From a checkpoint of a small transformer trained on Wikipedia.
Size: 20 layers, width 256, 4 heads of 64, MLP 1024 GELU, vocabulary 4096, 16.8M parameters.
Architecture: rotary positions, biases, tied embeddings.
Each number is 200 + 40 x the weight over its row's rms, rounded and kept within 0 to 999. Layers, rows and columns count from 0. The size before them is the row's rms in percent of the matrix's.

# v: layer 3 attention value, 256x256, rms 0.0251, rows 16-42, columns 128-255
# o: layer 3 attention output (transposed), 256x256, rms 0.049, rows 16-42, columns 128-255
v16,104,202,175,237,177,206,230,251,209,193,200,279,200,206,181,177,239,114,113,197,214,294,189,152,249,200,201,212,216,159,185,187,197,213,186,171,165,151,153,258,211,162,221,170,175,216,233,180,204,218,167,204,261,256,181,172,133,199,260,149,216,122,178,185,240,166,167,216,203,201,216,213,175,208,179,178,258,228,217,238,210,171,244,243,195,222,209,189,272,223,181,201,192,211,221,231,228,243,319,230,186,178,202,201,212,134,303,181,174,189,222,189,188,245,206,255,216,103,167,212,205,203,177,191,217,223,203,194,131
o16,102,209,159,210,287,175,170,180,246,160,223,207,211,211,122,151,162,161,115,187,195,208,142,203,138,174,185,210,161,165,287,184,179,176,278,109,108,188,232,202,198,271,242,244,153,206,214,171,234,147,207,241,241,250,138,146,187,150,283,217,187,260,157,172,231,190,149,130,222,155,278,210,188,94,188,210,213,233,186,218,233,273,194,237,171,193,227,120,210,203,253,212,218,205,167,193,175,236,153,250,222,211,228,217,190,216,201,198,188,202,262,195,185,168,170,245,234,169,136,188,194,230,219,238,265,229,261,165,143
v17,103,162,274,207,229,207,243,218,131,141,209,178,207,173,202,124,214,165,240,184,259,217,248,141,161,292,183,270,125,222,228,233,234,167,205,208,188,175,157,185,203,175,218,206,192,222,250,237,211,201,166,174,182,177,220,200,197,179,285,238,241,238,199,247,207,166,165,163,258,202,291,247,257,208,192,193,173,200,207,212,148,238,221,232,223,195,167,176,223,202,215,224,143,123,223,183,187,229,207,248,224,260,145,178,198,92,177,232,135,173,175,220,198,238,172,184,201,354,223,170,192,203,204,149,240,176,182,122,198
o17,097,204,252,150,216,128,234,184,186,133,205,190,155,282,112,182,289,181,189,244,194,180,227,165,219,201,178,235,214,201,215,192,81,151,251,213,180,196,183,194,187,215,212,243,117,256,207,263,203,120,149,227,173,215,198,230,201,201,304,173,192,217,246,228,247,247,225,168,212,199,187,207,205,196,161,253,216,211,141,186,183,184,202,274,207,163,211,182,243,225,205,138,242,63,175,202,179,156,225,193,146,266,182,123,159,164,200,253,164,249,173,194,189,186,127,167,182,181,199,180,171,257,148,120,175,171,210,139,174
v18,099,213,202,217,247,169,200,224,212,146,170,210,208,163,191,146,189,184,211,145,197,321,238,211,245,166,133,176,228,208,208,208,203,244,166,183,159,212,223,181,176,232,166,219,288,199,198,144,203,254,170,249,227,197,195,217,213,169,178,230,231,188,180,168,247,158,229,154,192,218,228,190,264,199,197,161,243,243,225,176,230,227,193,227,238,184,179,267,193,155,201,169,209,108,216,143,216,229,200,193,220,152,171,283,258,207,141,144,239,231,160,236,171,225,189,211,128,146,191,203,184,218,147,260,224,145,168,250,236
o18,102,224,219,143,218,235,206,281,209,210,126,203,210,118,133,200,171,178,210,203,150,108,204,144,238,209,271,177,283,254,286,173,193,177,189,195,88,229,179,187,198,289,236,238,187,166,240,269,223,128,168,149,281,181,204,236,190,271,173,184,217,113,229,247,281,167,292,200,201,203,219,155,257,170,174,217,296,232,142,156,210,172,145,215,207,259,196,185,155,222,261,184,239,181,189,148,248,180,139,246,183,242,162,254,209,216,137,193,229,196,187,148,214,230,102,212,163,210,225,196,196,166,199,214,160,210,266,219,159
v19,100,130,241,186,215,156,218,206,228,174,248,188,202,171,200,166,198,151,165,223,214,242,201,270,171,247,200,175,143,202,206,210,208,209,245,182,143,103,218,195,148,203,189,224,241,208,216,202,243,239,187,218,241,235,147,157,268,235,148,192,236,169,150,193,166,218,199,175,156,221,124,223,151,194,169,263,275,226,146,155,211,159,227,137,227,204,279,216,217,197,254,189,205,214,216,158,189,248,176,175,264,181,247,264,144,220,150,175,174,170,221,158,216,163,110,191,210,236,237,175,181,216,220,228,151,152,185,225,215
o19,101,175,188,291,269,188,233,183,241,229,261,159,226,150,297,164,186,115,110,255,185,240,134,210,147,194,118,196,186,97,184,228,208,207,191,198,198,274,164,161,213,165,122,173,197,230,154,226,211,238,170,167,224,199,231,159,203,224,167,206,208,216,171,233,120,205,165,246,179,238,192,273,203,197,196,276,257,306,269,193,201,130,212,174,195,263,240,187,217,193,259,160,144,179,201,174,182,231,193,189,224,187,213,241,208,171,138,182,188,208,234,190,131,237,213,143,164,194,206,201,234,292,149,169,202,237,179,125,210
v20,105,174,177,243,143,193,210,201,158,176,243,225,212,130,263,169,135,167,219,233,221,233,246,165,182,242,135,180,175,233,254,209,197,172,202,166,278,248,190,226,197,204,189,165,253,301,184,210,284,208,243,222,175,127,192,165,185,66,214,234,196,194,176,213,168,252,162,219,203,175,244,167,192,157,165,211,148,161,176,208,174,252,171,205,188,166,239,172,251,262,164,250,222,206,180,270,286,176,198,233,121,190,215,212,167,268,241,190,221,206,199,186,180,217,160,121,226,189,140,198,268,234,193,178,132,200,258,225,170
o20,108,172,214,177,190,231,169,290,249,204,248,192,205,212,251,154,166,102,185,165,222,158,194,217,311,172,255,204,151,236,236,192,142,144,260,204,195,174,185,141,239,264,205,153,195,249,188,223,204,184,180,206,245,124,176,260,226,162,196,230,280,234,186,189,233,197,201,177,163,189,145,138,198,131,158,152,148,173,237,199,191,214,213,209,132,157,204,114,205,163,206,254,228,204,229,257,220,253,186,181,203,215,217,143,183,262,247,255,204,145,246,272,159,191,158,167,191,167,172,214,198,195,209,204,173,190,205,252,143
v21,105,229,173,213,137,194,226,128,209,223,150,196,172,207,229,206,239,235,204,222,221,168,208,192,286,257,191,209,134,200,218,238,262,218,164,205,223,253,271,271,168,316,160,220,263,182,227,239,149,203,212,259,239,182,74,165,211,213,247,234,207,251,187,174,198,230,170,240,149,169,187,249,191,186,193,141,219,253,164,150,302,261,167,159,264,194,235,194,198,173,229,126,218,179,187,159,216,138,152,232,201,231,240,217,199,183,276,134,203,180,197,177,185,124,139,187,201,155,240,258,206,200,204,177,212,239,180,245,185
o21,110,197,251,207,196,307,137,187,185,130,201,192,244,154,217,191,221,233,203,225,234,192,169,216,200,214,218,159,166,206,206,234,150,195,165,198,165,217,146,245,230,175,218,143,257,223,153,223,147,196,212,148,172,134,195,194,218,231,236,231,275,216,93,227,155,152,215,174,146,169,227,156,136,197,284,239,254,212,160,177,248,168,213,180,210,177,187,226,150,183,134,151,229,194,236,179,149,153,233,200,238,240,221,222,187,220,230,199,147,190,216,214,208,269,106,201,241,250,180,204,198,240,170,263,218,151,152,181,254
v22,108,251,152,217,90,236,220,161,231,225,157,157,184,197,258,246,262,221,245,190,164,236,234,240,258,299,187,237,232,211,179,157,202,249,165,228,221,217,198,250,175,195,221,156,234,243,199,212,209,212,158,255,130,303,181,199,166,267,252,167,215,219,297,192,199,220,214,217,165,144,132,226,179,227,209,283,194,125,153,256,165,183,191,158,194,191,204,223,227,182,245,216,274,170,153,226,115,191,187,229,135,257,181,148,184,183,192,174,111,244,203,256,266,194,232,251,211,252,267,187,188,243,173,218,148,183,158,171,205
o22,106,196,235,157,185,233,240,220,210,244,200,193,224,188,240,156,261,247,182,218,277,194,247,280,230,192,190,240,127,182,249,160,224,229,153,160,177,180,245,196,162,225,129,110,143,178,138,138,263,221,227,250,151,137,191,189,232,248,187,134,217,173,282,182,173,249,194,194,143,203,187,204,215,189,176,226,165,147,192,224,101,195,229,212,183,154,244,168,150,279,221,194,274,141,243,236,204,249,227,207,174,269,286,142,212,229,139,188,160,217,129,213,177,174,174,149,185,210,189,247,235,242,183,232,270,228,189,176,168
v23,111,210,222,283,259,222,233,256,237,256,159,150,190,159,262,187,239,212,243,283,224,168,219,172,175,176,235,242,235,261,197,151,201,177,224,236,151,295,224,200,245,195,249,246,156,221,199,192,169,195,267,165,142,225,279,255,205,151,245,108,207,167,125,238,236,205,177,250,161,176,149,208,224,185,251,201,230,236,220,211,253,252,153,197,279,168,214,168,188,204,138,229,207,171,110,204,229,195,204,168,204,228,184,189,239,110,201,161,203,141,174,249,132,253,203,194,215,243,226,202,217,212,225,229,257,153,170,210,139
o23,106,185,193,172,285,173,201,173,288,324,214,183,270,249,153,148,171,198,248,267,249,191,199,148,143,216,234,162,151,179,146,190,176,236,110,177,153,236,147,209,212,147,244,230,170,221,281,248,171,182,172,187,238,187,197,205,176,205,223,149,177,240,242,149,262,188,193,245,208,140,200,210,211,208,184,225,219,217,175,86,280,208,218,164,175,229,207,171,218,214,201,235,204,189,222,149,226,233,207,210,156,213,241,228,168,180,217,193,89,233,199,132,138,243,179,247,228,245,188,204,202,141,183,224,218,180,137,184,147
v24,103,270,209,83,225,188,131,257,127,116,181,215,165,163,206,194,173,191,238,185,255,188,226,122,244,222,225,231,142,136,143,217,235,90,253,166,222,213,219,150,160,207,201,132,204,175,167,177,206,206,117,217,238,238,141,191,174,163,241,143,141,253,216,219,236,237,224,184,145,143,237,193,171,225,181,211,243,174,208,233,232,273,258,180,240,211,214,168,153,160,206,247,193,155,191,225,180,178,202,151,181,142,211,267,65,265,248,189,218,251,257,190,173,233,243,300,199,243,245,137,233,181,173,133,208,167,169,185,225
o24,097,251,200,177,214,119,203,174,195,228,213,180,203,186,198,227,156,153,262,208,253,172,148,82,154,110,222,161,165,169,195,247,181,153,222,127,212,254,255,203,164,213,161,238,182,309,196,251,219,200,169,217,196,215,212,133,317,136,188,193,232,277,193,236,196,155,244,250,167,152,244,228,200,189,149,222,176,183,116,250,225,220,171,198,178,255,224,217,221,143,206,169,189,187,142,234,253,159,205,119,209,151,134,198,116,182,246,226,253,323,222,204,198,204,157,227,105,162,242,208,194,230,207,237,178,191,138,237,154
v25,103,238,214,174,244,271,175,168,236,178,201,182,147,188,210,225,196,281,196,221,83,223,214,179,237,174,214,197,194,252,94,186,95,234,171,196,172,199,244,189,197,167,220,193,222,207,134,178,220,184,153,222,224,198,186,183,222,250,276,188,227,244,134,138,195,261,190,180,227,163,167,290,179,218,182,227,142,215,207,200,191,277,277,288,202,158,161,273,238,142,186,262,209,155,196,193,229,206,180,185,170,157,166,230,232,278,217,161,168,143,217,194,240,226,206,254,211,163,244,162,161,187,197,115,172,184,169,254,190
o25,101,234,191,176,222,140,181,211,212,216,206,231,214,192,128,319,175,236,212,210,238,194,224,235,317,186,184,269,144,233,222,172,205,210,186,144,197,173,256,245,242,188,150,213,320,202,130,156,172,269,182,206,216,164,229,158,254,145,207,199,176,174,205,183,230,246,190,171,246,188,273,224,161,138,157,191,142,161,180,205,119,189,228,215,164,221,196,213,150,189,248,242,197,233,262,212,142,179,257,238,188,135,242,232,218,238,206,246,192,237,205,209,245,175,215,189,141,218,284,153,220,120,266,124,234,226,240,185,151
v26,096,160,217,219,185,212,166,173,227,222,218,229,150,253,205,182,183,251,204,223,248,236,161,235,183,198,208,241,202,233,223,151,210,196,153,126,153,156,168,134,180,189,200,233,139,158,208,124,245,124,189,197,154,197,99,323,213,171,191,205,155,174,226,216,207,208,179,183,169,287,155,205,165,226,158,153,139,233,202,235,126,278,169,215,221,227,251,133,273,180,173,164,247,207,184,217,211,195,201,179,235,175,159,196,224,175,183,155,173,226,142,221,187,249,249,170,206,125,189,163,204,185,217,271,214,239,259,127,221
o26,105,162,136,233,263,242,210,308,106,186,160,226,184,249,181,208,260,238,224,241,198,150,177,157,246,217,279,212,203,169,202,162,249,116,189,202,210,98,213,155,224,191,259,200,221,206,178,127,216,221,253,190,227,201,205,201,221,212,161,204,158,146,245,147,241,183,246,207,218,256,155,119,89,158,195,203,111,141,209,196,135,215,259,227,199,249,190,155,181,181,164,179,165,161,260,231,215,190,196,202,136,161,228,160,261,205,190,216,259,287,169,226,157,200,187,191,242,120,171,214,232,158,200,192,237,190,176,171,254
v27,102,214,231,230,162,179,253,210,218,216,164,202,247,213,152,233,201,147,249,146,203,180,217,249,224,181,279,181,230,191,157,167,230,281,228,157,255,203,182,200,206,218,209,137,196,207,227,222,202,219,211,201,205,211,260,203,144,236,163,231,175,140,179,181,248,211,174,152,188,194,128,205,223,122,282,174,207,146,186,228,80,203,99,227,232,215,218,183,221,206,197,236,198,166,230,162,186,162,128,208,236,170,200,198,242,204,118,153,181,205,243,196,158,161,221,176,266,252,213,222,226,236,166,218,185,218,234,219,285
o27,104,195,149,231,230,149,213,232,138,154,130,142,219,181,211,145,195,204,251,165,254,202,230,254,154,243,234,252,194,159,237,191,214,183,270,150,184,206,203,190,195,268,149,65,213,161,183,286,174,174,258,175,187,259,270,183,214,181,242,176,262,266,213,180,181,282,164,233,226,161,191,179,213,190,190,246,256,158,188,165,162,207,169,247,196,178,199,206,256,169,215,194,213,186,198,167,204,190,142,172,225,204,205,161,208,152,144,167,202,261,220,231,186,240,267,171,301,191,165,132,133,249,201,212,229,225,201,260,193
v28,103,163,249,143,187,269,227,137,225,202,95,221,178,232,156,178,244,107,274,200,249,259,183,154,265,198,215,248,187,244,242,184,180,241,174,66,210,210,181,208,279,187,242,246,171,196,148,234,228,205,210,199,293,171,238,213,145,195,188,287,252,237,247,245,177,218,174,232,233,192,270,209,205,186,184,238,183,206,152,226,176,191,288,227,157,193,247,145,192,160,195,216,262,173,178,228,162,132,164,179,225,232,157,246,215,198,152,207,195,160,158,239,229,259,245,298,187,155,204,209,135,205,225,198,192,209,193,145,230
o28,101,230,182,111,257,187,257,140,170,200,195,250,184,237,135,178,170,196,258,218,295,219,168,191,212,236,261,227,141,180,135,100,287,174,244,195,164,205,197,178,193,169,169,209,222,216,168,241,287,186,147,230,278,175,218,209,179,146,192,164,194,292,223,193,200,254,229,221,293,241,215,184,164,204,158,194,179,181,252,121,107,211,231,249,217,208,167,222,164,213,193,135,200,179,250,323,227,232,278,169,171,197,194,208,173,122,209,223,227,154,141,172,258,142,211,269,207,184,156,168,179,172,138,185,200,174,244,181,259
v29,101,209,215,201,226,228,245,245,197,195,143,221,169,266,243,166,145,198,212,140,239,155,200,164,177,151,194,208,239,279,158,174,201,225,195,223,162,205,236,203,229,197,195,273,248,180,179,210,248,262,162,229,266,172,211,182,160,224,233,130,213,172,255,181,225,149,163,168,137,186,234,177,151,234,221,204,212,166,221,234,248,147,268,231,198,160,187,128,251,142,280,219,219,232,176,204,250,114,195,230,177,227,210,179,259,224,188,207,211,258,188,221,146,189,249,216,200,187,189,227,178,237,113,226,220,271,250,161,203
o29,097,180,200,286,180,256,188,187,145,251,165,249,144,196,202,246,196,178,204,139,186,183,175,204,170,207,223,191,158,231,208,133,205,187,175,163,162,223,171,124,205,86,197,193,199,187,139,181,220,218,194,174,225,165,215,187,153,192,238,200,230,303,154,221,234,191,149,194,186,210,230,212,198,132,169,197,203,176,236,249,209,205,225,206,245,202,241,138,189,159,225,192,221,194,197,191,189,140,181,212,261,226,209,107,244,169,174,193,227,169,264,232,135,178,198,194,239,252,202,282,185,175,238,161,227,234,312,219,211
v30,106,188,228,199,154,202,269,177,180,212,217,278,134,238,175,220,222,216,181,251,185,213,205,234,201,234,186,201,203,236,245,189,184,171,239,271,208,253,229,188,209,186,247,225,188,142,202,145,235,243,231,223,232,280,231,139,241,206,157,244,122,188,216,236,251,199,168,229,204,199,191,112,201,207,244,176,202,190,139,254,208,169,180,188,242,166,180,234,178,210,198,146,108,212,164,79,159,223,197,212,239,210,119,154,175,201,293,211,296,231,178,240,176,210,196,241,232,219,155,132,196,234,136,158,293,243,138,203,239
o30,109,297,226,188,147,186,230,166,232,247,223,214,193,187,195,198,174,148,207,228,144,190,202,255,196,216,150,231,188,134,159,254,192,146,168,217,210,246,197,216,235,218,211,176,138,210,257,178,214,185,139,245,224,230,183,229,211,276,159,250,94,202,253,203,234,182,188,243,173,224,100,97,169,232,307,247,251,233,183,146,121,142,202,180,228,145,158,148,203,144,241,165,133,197,188,112,222,232,174,202,215,174,202,226,206,191,240,160,268,261,192,230,160,198,274,152,188,147,257,219,191,169,105,227,277,274,186,211,205
v31,102,242,173,298,199,210,152,119,139,171,172,241,132,175,201,178,172,188,247,136,204,238,186,145,183,200,154,255,220,183,177,224,134,121,223,198,233,262,107,185,290,196,248,191,237,212,263,207,219,152,205,206,202,226,201,235,192,196,190,179,234,223,193,205,212,156,188,151,153,235,188,209,195,233,188,190,153,203,237,240,228,171,207,122,172,224,205,190,186,111,164,181,199,161,189,204,154,149,177,195,190,243,193,223,197,154,203,184,180,171,196,263,289,187,318,201,200,230,200,204,214,175,111,196,86,163,205,254,168
o31,098,202,194,147,266,172,231,194,166,216,258,311,256,188,235,190,188,175,179,191,271,144,182,199,234,186,169,246,291,276,220,152,176,216,244,250,178,239,182,252,238,50,203,224,298,160,223,206,242,121,184,197,190,219,199,148,208,196,195,111,158,229,196,185,230,207,226,208,176,171,177,284,167,151,187,190,158,175,215,210,309,185,179,226,189,165,177,189,277,131,233,205,188,241,225,236,160,183,154,203,267,226,222,211,199,201,217,154,203,267,218,229,204,119,229,259,201,234,189,168,199,203,173,184,174,90,141,250,264
v32,100,300,172,243,249,191,190,195,232,175,208,220,233,257,195,279,169,156,171,127,208,168,163,256,209,210,220,139,160,176,209,220,218,215,209,284,235,207,236,189,200,196,260,160,248,217,177,258,236,232,201,212,236,201,201,180,197,118,216,233,137,145,219,195,186,200,231,201,187,174,297,175,243,248,133,215,228,188,89,248,251,149,211,217,245,172,193,138,262,239,148,200,178,197,219,198,182,230,194,201,140,241,132,203,289,176,241,225,115,215,273,260,167,206,231,208,199,193,280,214,157,187,206,253,142,146,184,220,250
o32,108,189,235,219,226,254,174,197,213,228,161,179,248,183,291,244,195,199,219,184,124,256,119,230,153,203,160,176,209,145,197,209,309,219,263,213,194,184,276,273,282,216,220,196,198,238,196,166,240,164,146,203,207,168,161,218,167,205,191,210,210,195,246,203,220,156,124,210,173,188,184,252,190,193,115,182,177,192,250,206,216,130,205,217,270,180,172,185,243,179,162,169,195,146,161,223,208,201,172,227,234,237,88,187,174,186,202,185,185,232,199,195,203,244,212,152,234,202,274,200,168,236,146,228,177,149,186,229,183
v33,111,246,196,213,235,159,175,145,177,261,224,213,233,164,250,257,214,136,248,203,246,238,193,226,200,91,174,283,153,214,119,183,231,146,238,215,275,177,140,234,230,201,178,255,226,277,254,245,267,215,164,239,207,250,193,239,263,232,250,175,173,266,211,233,157,181,158,239,145,193,155,187,188,233,222,127,276,217,204,204,169,158,159,290,248,265,190,236,135,161,194,224,255,272,199,141,218,160,187,207,155,219,207,228,195,160,216,243,201,211,185,168,206,242,210,257,189,174,210,179,253,260,165,231,145,216,92,217,131
o33,108,257,230,197,223,168,169,218,219,244,265,198,185,208,193,224,67,163,231,258,308,153,209,227,261,207,210,249,132,221,207,197,192,183,221,253,223,198,168,161,182,258,218,225,231,177,193,230,228,265,159,280,207,224,182,172,173,283,235,207,175,238,133,247,179,206,134,153,192,265,222,214,202,199,217,235,209,197,230,210,210,131,186,251,183,119,213,225,132,224,267,155,236,198,239,215,203,104,193,231,150,264,196,231,233,212,269,233,149,147,228,129,62,234,161,187,146,238,159,214,261,185,248,177,149,199,205,256,184
v34,107,144,125,171,253,240,207,183,133,223,152,183,203,209,166,256,193,203,159,170,188,200,197,153,189,222,208,116,167,260,152,230,146,265,183,231,246,174,228,209,192,188,220,207,167,153,268,188,195,196,267,231,181,162,204,148,213,166,274,232,149,125,231,204,225,163,223,187,188,258,207,255,175,158,175,174,184,239,219,144,161,219,210,250,300,168,195,118,226,232,253,243,141,217,197,216,122,140,175,220,121,195,222,209,180,148,175,229,157,249,157,248,235,142,225,230,213,230,204,214,219,184,196,191,194,201,167,246,196
o34,112,249,266,165,221,128,194,137,170,203,203,155,136,252,151,217,150,279,213,229,157,210,201,155,167,285,165,217,195,138,181,224,174,175,310,136,260,257,209,209,216,216,155,219,233,195,198,183,188,217,204,227,275,140,167,151,182,130,167,202,183,112,226,219,231,194,189,117,207,219,197,204,199,240,174,185,206,298,260,189,240,186,207,209,291,198,249,264,240,188,187,195,192,147,195,242,174,129,199,160,188,186,172,151,211,250,223,238,128,224,182,183,296,176,284,159,233,232,192,197,287,198,174,146,186,190,195,154,190
v35,106,178,289,201,161,149,163,159,232,183,250,226,257,190,216,186,185,214,145,180,199,137,215,289,247,160,187,245,209,242,78,257,176,239,179,184,182,205,193,197,213,246,212,207,167,264,190,226,106,177,175,131,206,226,196,226,189,122,203,263,178,216,152,175,173,169,105,162,131,226,227,170,211,201,186,246,199,220,190,199,145,206,178,204,280,164,183,260,184,243,150,187,179,181,237,285,194,144,249,219,245,195,286,190,125,184,227,216,156,190,206,161,159,210,229,211,161,112,174,167,206,197,194,233,168,208,228,245,186
o35,108,200,191,292,181,188,264,202,225,215,191,249,186,213,198,198,224,273,228,210,170,172,197,280,213,234,163,245,276,188,202,220,178,209,218,168,176,175,182,220,261,231,122,279,220,149,221,246,183,199,218,124,230,229,219,225,194,109,127,230,226,292,136,220,183,217,229,235,203,194,185,258,176,203,171,175,228,258,129,186,228,185,140,211,285,199,257,215,160,243,155,240,258,167,178,195,268,156,185,139,210,215,143,81,171,205,260,165,158,222,206,160,129,221,263,191,163,190,242,203,202,172,172,234,202,172,213,162,225
v36,098,205,240,217,169,208,219,182,204,181,132,163,202,170,252,243,204,174,169,235,215,155,212,159,108,167,180,293,193,206,206,176,213,143,135,234,187,162,163,169,160,255,202,213,198,154,172,180,146,155,160,204,181,156,127,124,153,199,228,215,209,176,181,151,160,279,121,186,157,170,151,171,251,279,180,255,166,168,210,275,220,178,185,261,223,254,268,183,158,230,231,157,199,242,220,241,103,171,249,187,170,232,128,155,239,233,173,245,251,176,202,215,280,167,232,196,202,225,176,193,151,238,258,214,299,222,283,224,270
o36,103,156,214,291,154,189,233,182,238,223,265,194,197,218,217,248,252,199,159,152,157,114,213,170,166,180,190,199,149,221,220,146,225,221,179,237,135,234,148,181,190,150,197,218,220,267,186,178,171,132,195,271,214,193,164,138,197,186,173,143,203,195,240,193,232,159,175,197,209,174,120,193,261,297,241,168,202,135,154,237,107,179,211,235,225,183,212,187,143,165,201,229,229,189,262,220,133,282,231,182,266,199,240,197,214,176,252,188,255,222,185,94,273,236,188,131,214,190,264,208,184,253,202,185,232,256,267,140,253
v37,104,175,247,183,216,191,136,228,229,172,193,175,171,203,163,187,205,181,254,183,267,237,204,190,242,183,159,279,205,235,215,196,236,183,226,219,283,179,218,213,170,171,215,192,151,223,172,161,162,230,167,189,172,211,225,252,281,198,254,199,216,199,162,172,223,198,222,284,241,166,206,190,154,225,262,202,195,188,164,299,196,269,142,106,151,199,244,230,216,164,128,221,195,120,227,190,225,229,272,252,117,215,187,185,160,125,169,232,236,234,169,175,99,163,200,150,268,147,237,226,255,262,144,260,218,172,182,214,241
o37,104,143,295,198,249,216,160,255,202,200,182,167,202,226,134,208,156,223,257,169,181,157,135,216,242,211,215,189,156,170,240,136,168,232,202,168,266,212,186,217,158,134,130,166,225,172,144,214,217,149,121,202,192,196,177,212,207,150,215,116,265,147,235,204,157,255,221,238,235,145,258,211,215,221,216,189,174,221,232,272,181,261,214,199,237,213,220,229,197,143,149,191,232,238,126,163,224,199,268,223,144,183,177,163,175,260,230,170,222,161,191,176,126,243,170,138,165,184,201,310,195,240,177,199,230,146,178,238,208
v38,103,230,232,194,220,137,184,226,264,244,244,243,215,224,219,221,189,159,181,255,218,208,175,177,148,254,270,224,233,212,265,204,152,178,182,181,197,129,205,171,146,214,213,197,173,202,222,214,176,204,264,174,290,262,234,187,117,152,166,235,222,118,140,197,173,172,207,210,153,250,224,200,185,253,267,155,254,167,171,160,186,261,182,174,196,280,140,246,247,195,214,226,136,164,180,213,236,123,166,209,169,226,168,237,217,209,246,154,219,138,242,160,167,180,238,94,188,187,195,253,136,185,245,196,226,210,116,216,200
o38,101,231,255,157,217,195,143,283,240,180,272,257,183,226,237,244,227,196,191,200,134,102,184,182,94,250,183,196,256,172,195,196,113,205,209,140,226,151,154,234,176,143,183,206,185,176,174,178,172,241,215,164,264,261,154,241,311,170,196,223,212,229,190,200,249,270,141,193,168,226,215,173,248,151,208,198,188,234,170,216,211,158,196,184,158,226,174,187,270,185,215,232,204,257,178,208,231,153,208,183,304,245,179,237,212,212,219,190,189,195,234,163,205,225,273,137,223,189,161,231,150,282,199,243,162,173,201,158,195
v39,100,213,213,226,190,220,199,208,283,150,224,143,200,138,262,272,212,202,150,181,203,153,193,227,205,191,161,209,194,169,221,235,139,249,221,245,216,184,167,193,218,167,160,200,216,216,187,271,99,163,192,200,123,189,199,154,249,175,244,184,194,183,233,233,230,207,192,215,195,243,181,171,199,225,112,114,224,152,226,211,144,120,193,175,240,291,193,194,214,243,146,175,235,187,184,180,194,174,132,200,233,186,244,208,241,210,241,158,185,161,178,213,197,286,187,250,231,200,183,144,267,180,163,298,245,194,179,246,216
o39,101,202,137,220,195,200,246,167,211,215,201,98,157,211,226,255,260,154,196,175,183,134,166,241,158,167,256,231,178,175,212,185,240,148,230,194,240,246,250,238,238,225,197,256,245,217,181,208,142,227,183,233,263,240,147,138,258,183,196,232,157,180,178,235,232,221,218,181,204,274,171,160,189,294,187,200,156,179,205,135,200,229,179,180,205,250,182,159,137,178,129,243,150,184,197,182,184,248,149,227,201,184,187,247,247,223,158,233,146,179,155,142,280,248,240,268,174,187,176,190,174,183,145,190,234,217,174,229,168
v40,111,202,191,222,231,215,268,279,234,216,260,201,143,203,221,192,173,236,256,197,279,206,213,218,192,194,250,183,191,203,241,176,183,140,227,147,114,253,78,164,200,285,181,187,195,121,189,172,313,208,174,161,227,182,178,313,243,207,136,234,256,240,177,177,123,148,76,207,134,165,159,293,161,218,191,189,264,150,166,235,222,239,232,233,239,189,180,165,159,257,181,137,188,211,233,151,227,155,151,162,208,189,236,81,197,184,144,208,242,232,155,243,167,233,177,221,252,185,258,199,162,211,229,203,167,169,152,217,222
o40,108,267,165,186,190,208,240,212,229,184,182,179,172,272,133,150,157,200,120,252,235,204,279,139,175,148,253,232,261,209,198,177,207,192,237,159,234,167,238,196,194,160,171,199,165,173,228,150,215,226,194,177,232,193,201,228,320,156,212,218,191,204,196,233,174,315,182,211,205,123,129,212,148,229,221,271,195,123,146,202,229,269,263,183,171,199,236,170,214,227,150,120,237,232,214,156,289,181,148,210,280,212,165,178,163,258,129,157,225,210,189,167,173,216,184,193,186,182,167,190,142,228,166,227,242,159,234,264,248
v41,107,202,201,182,154,175,221,119,193,184,229,166,214,211,182,92,217,193,153,220,154,232,148,184,194,211,120,284,192,240,247,253,131,222,189,240,208,201,204,196,206,243,232,193,199,207,144,282,188,224,288,231,207,244,218,172,171,285,160,161,191,152,138,166,231,230,182,194,283,151,212,231,238,173,207,223,218,218,232,266,228,197,241,172,121,144,128,119,267,190,255,212,208,220,205,252,149,132,233,189,171,137,190,208,200,200,187,283,260,273,198,135,190,298,199,205,296,238,224,204,183,199,89,208,147,212,206,128,145
o41,106,198,206,166,211,277,183,213,172,204,261,158,204,192,234,158,198,140,286,107,150,267,211,176,166,164,285,214,242,189,186,109,204,179,193,208,154,219,219,155,255,242,227,164,253,205,239,171,129,213,260,261,241,213,145,269,188,242,206,195,153,213,123,162,222,194,162,223,177,173,212,201,160,230,183,169,209,193,260,275,133,179,233,177,170,159,173,176,200,172,196,230,221,262,254,228,154,135,264,145,223,168,215,204,205,187,127,169,243,263,169,178,185,202,82,159,272,246,184,195,270,186,187,210,232,187,191,194,223
v42,103,160,235,222,160,157,219,234,163,221,286,204,155,107,163,263,184,202,203,220,221,192,197,206,235,195,216,232,174,184,206,164,235,188,219,199,117,160,208,136,139,180,232,203,211,259,205,253,190,161,245,270,187,149,165,191,209,156,198,206,169,172,156,237,189,229,231,246,224,186,217,150,154,205,218,169,200,257,152,244,211,120,197,252,166,183,213,167,176,242,153,311,186,155,240,196,208,129,160,169,165,162,163,188,204,239,213,130,219,195,154,179,143,236,160,196,247,163,209,212,166,182,217,246,159,242,252,227,145
o42,105,230,204,163,142,249,256,184,164,211,186,277,113,165,193,232,222,153,209,167,206,220,147,193,275,215,250,176,166,157,242,242,182,238,210,200,287,215,143,172,165,138,245,121,161,229,280,196,249,227,203,230,204,217,147,288,245,193,233,162,220,235,136,192,223,162,174,200,208,262,168,151,199,167,195,217,195,237,129,150,213,184,247,150,258,256,200,203,237,285,228,264,245,159,227,183,243,231,192,169,240,194,149,157,195,217,137,188,149,193,306,180,138,143,166,227,282,234,159,134,242,246,222,203,182,229,187,210,209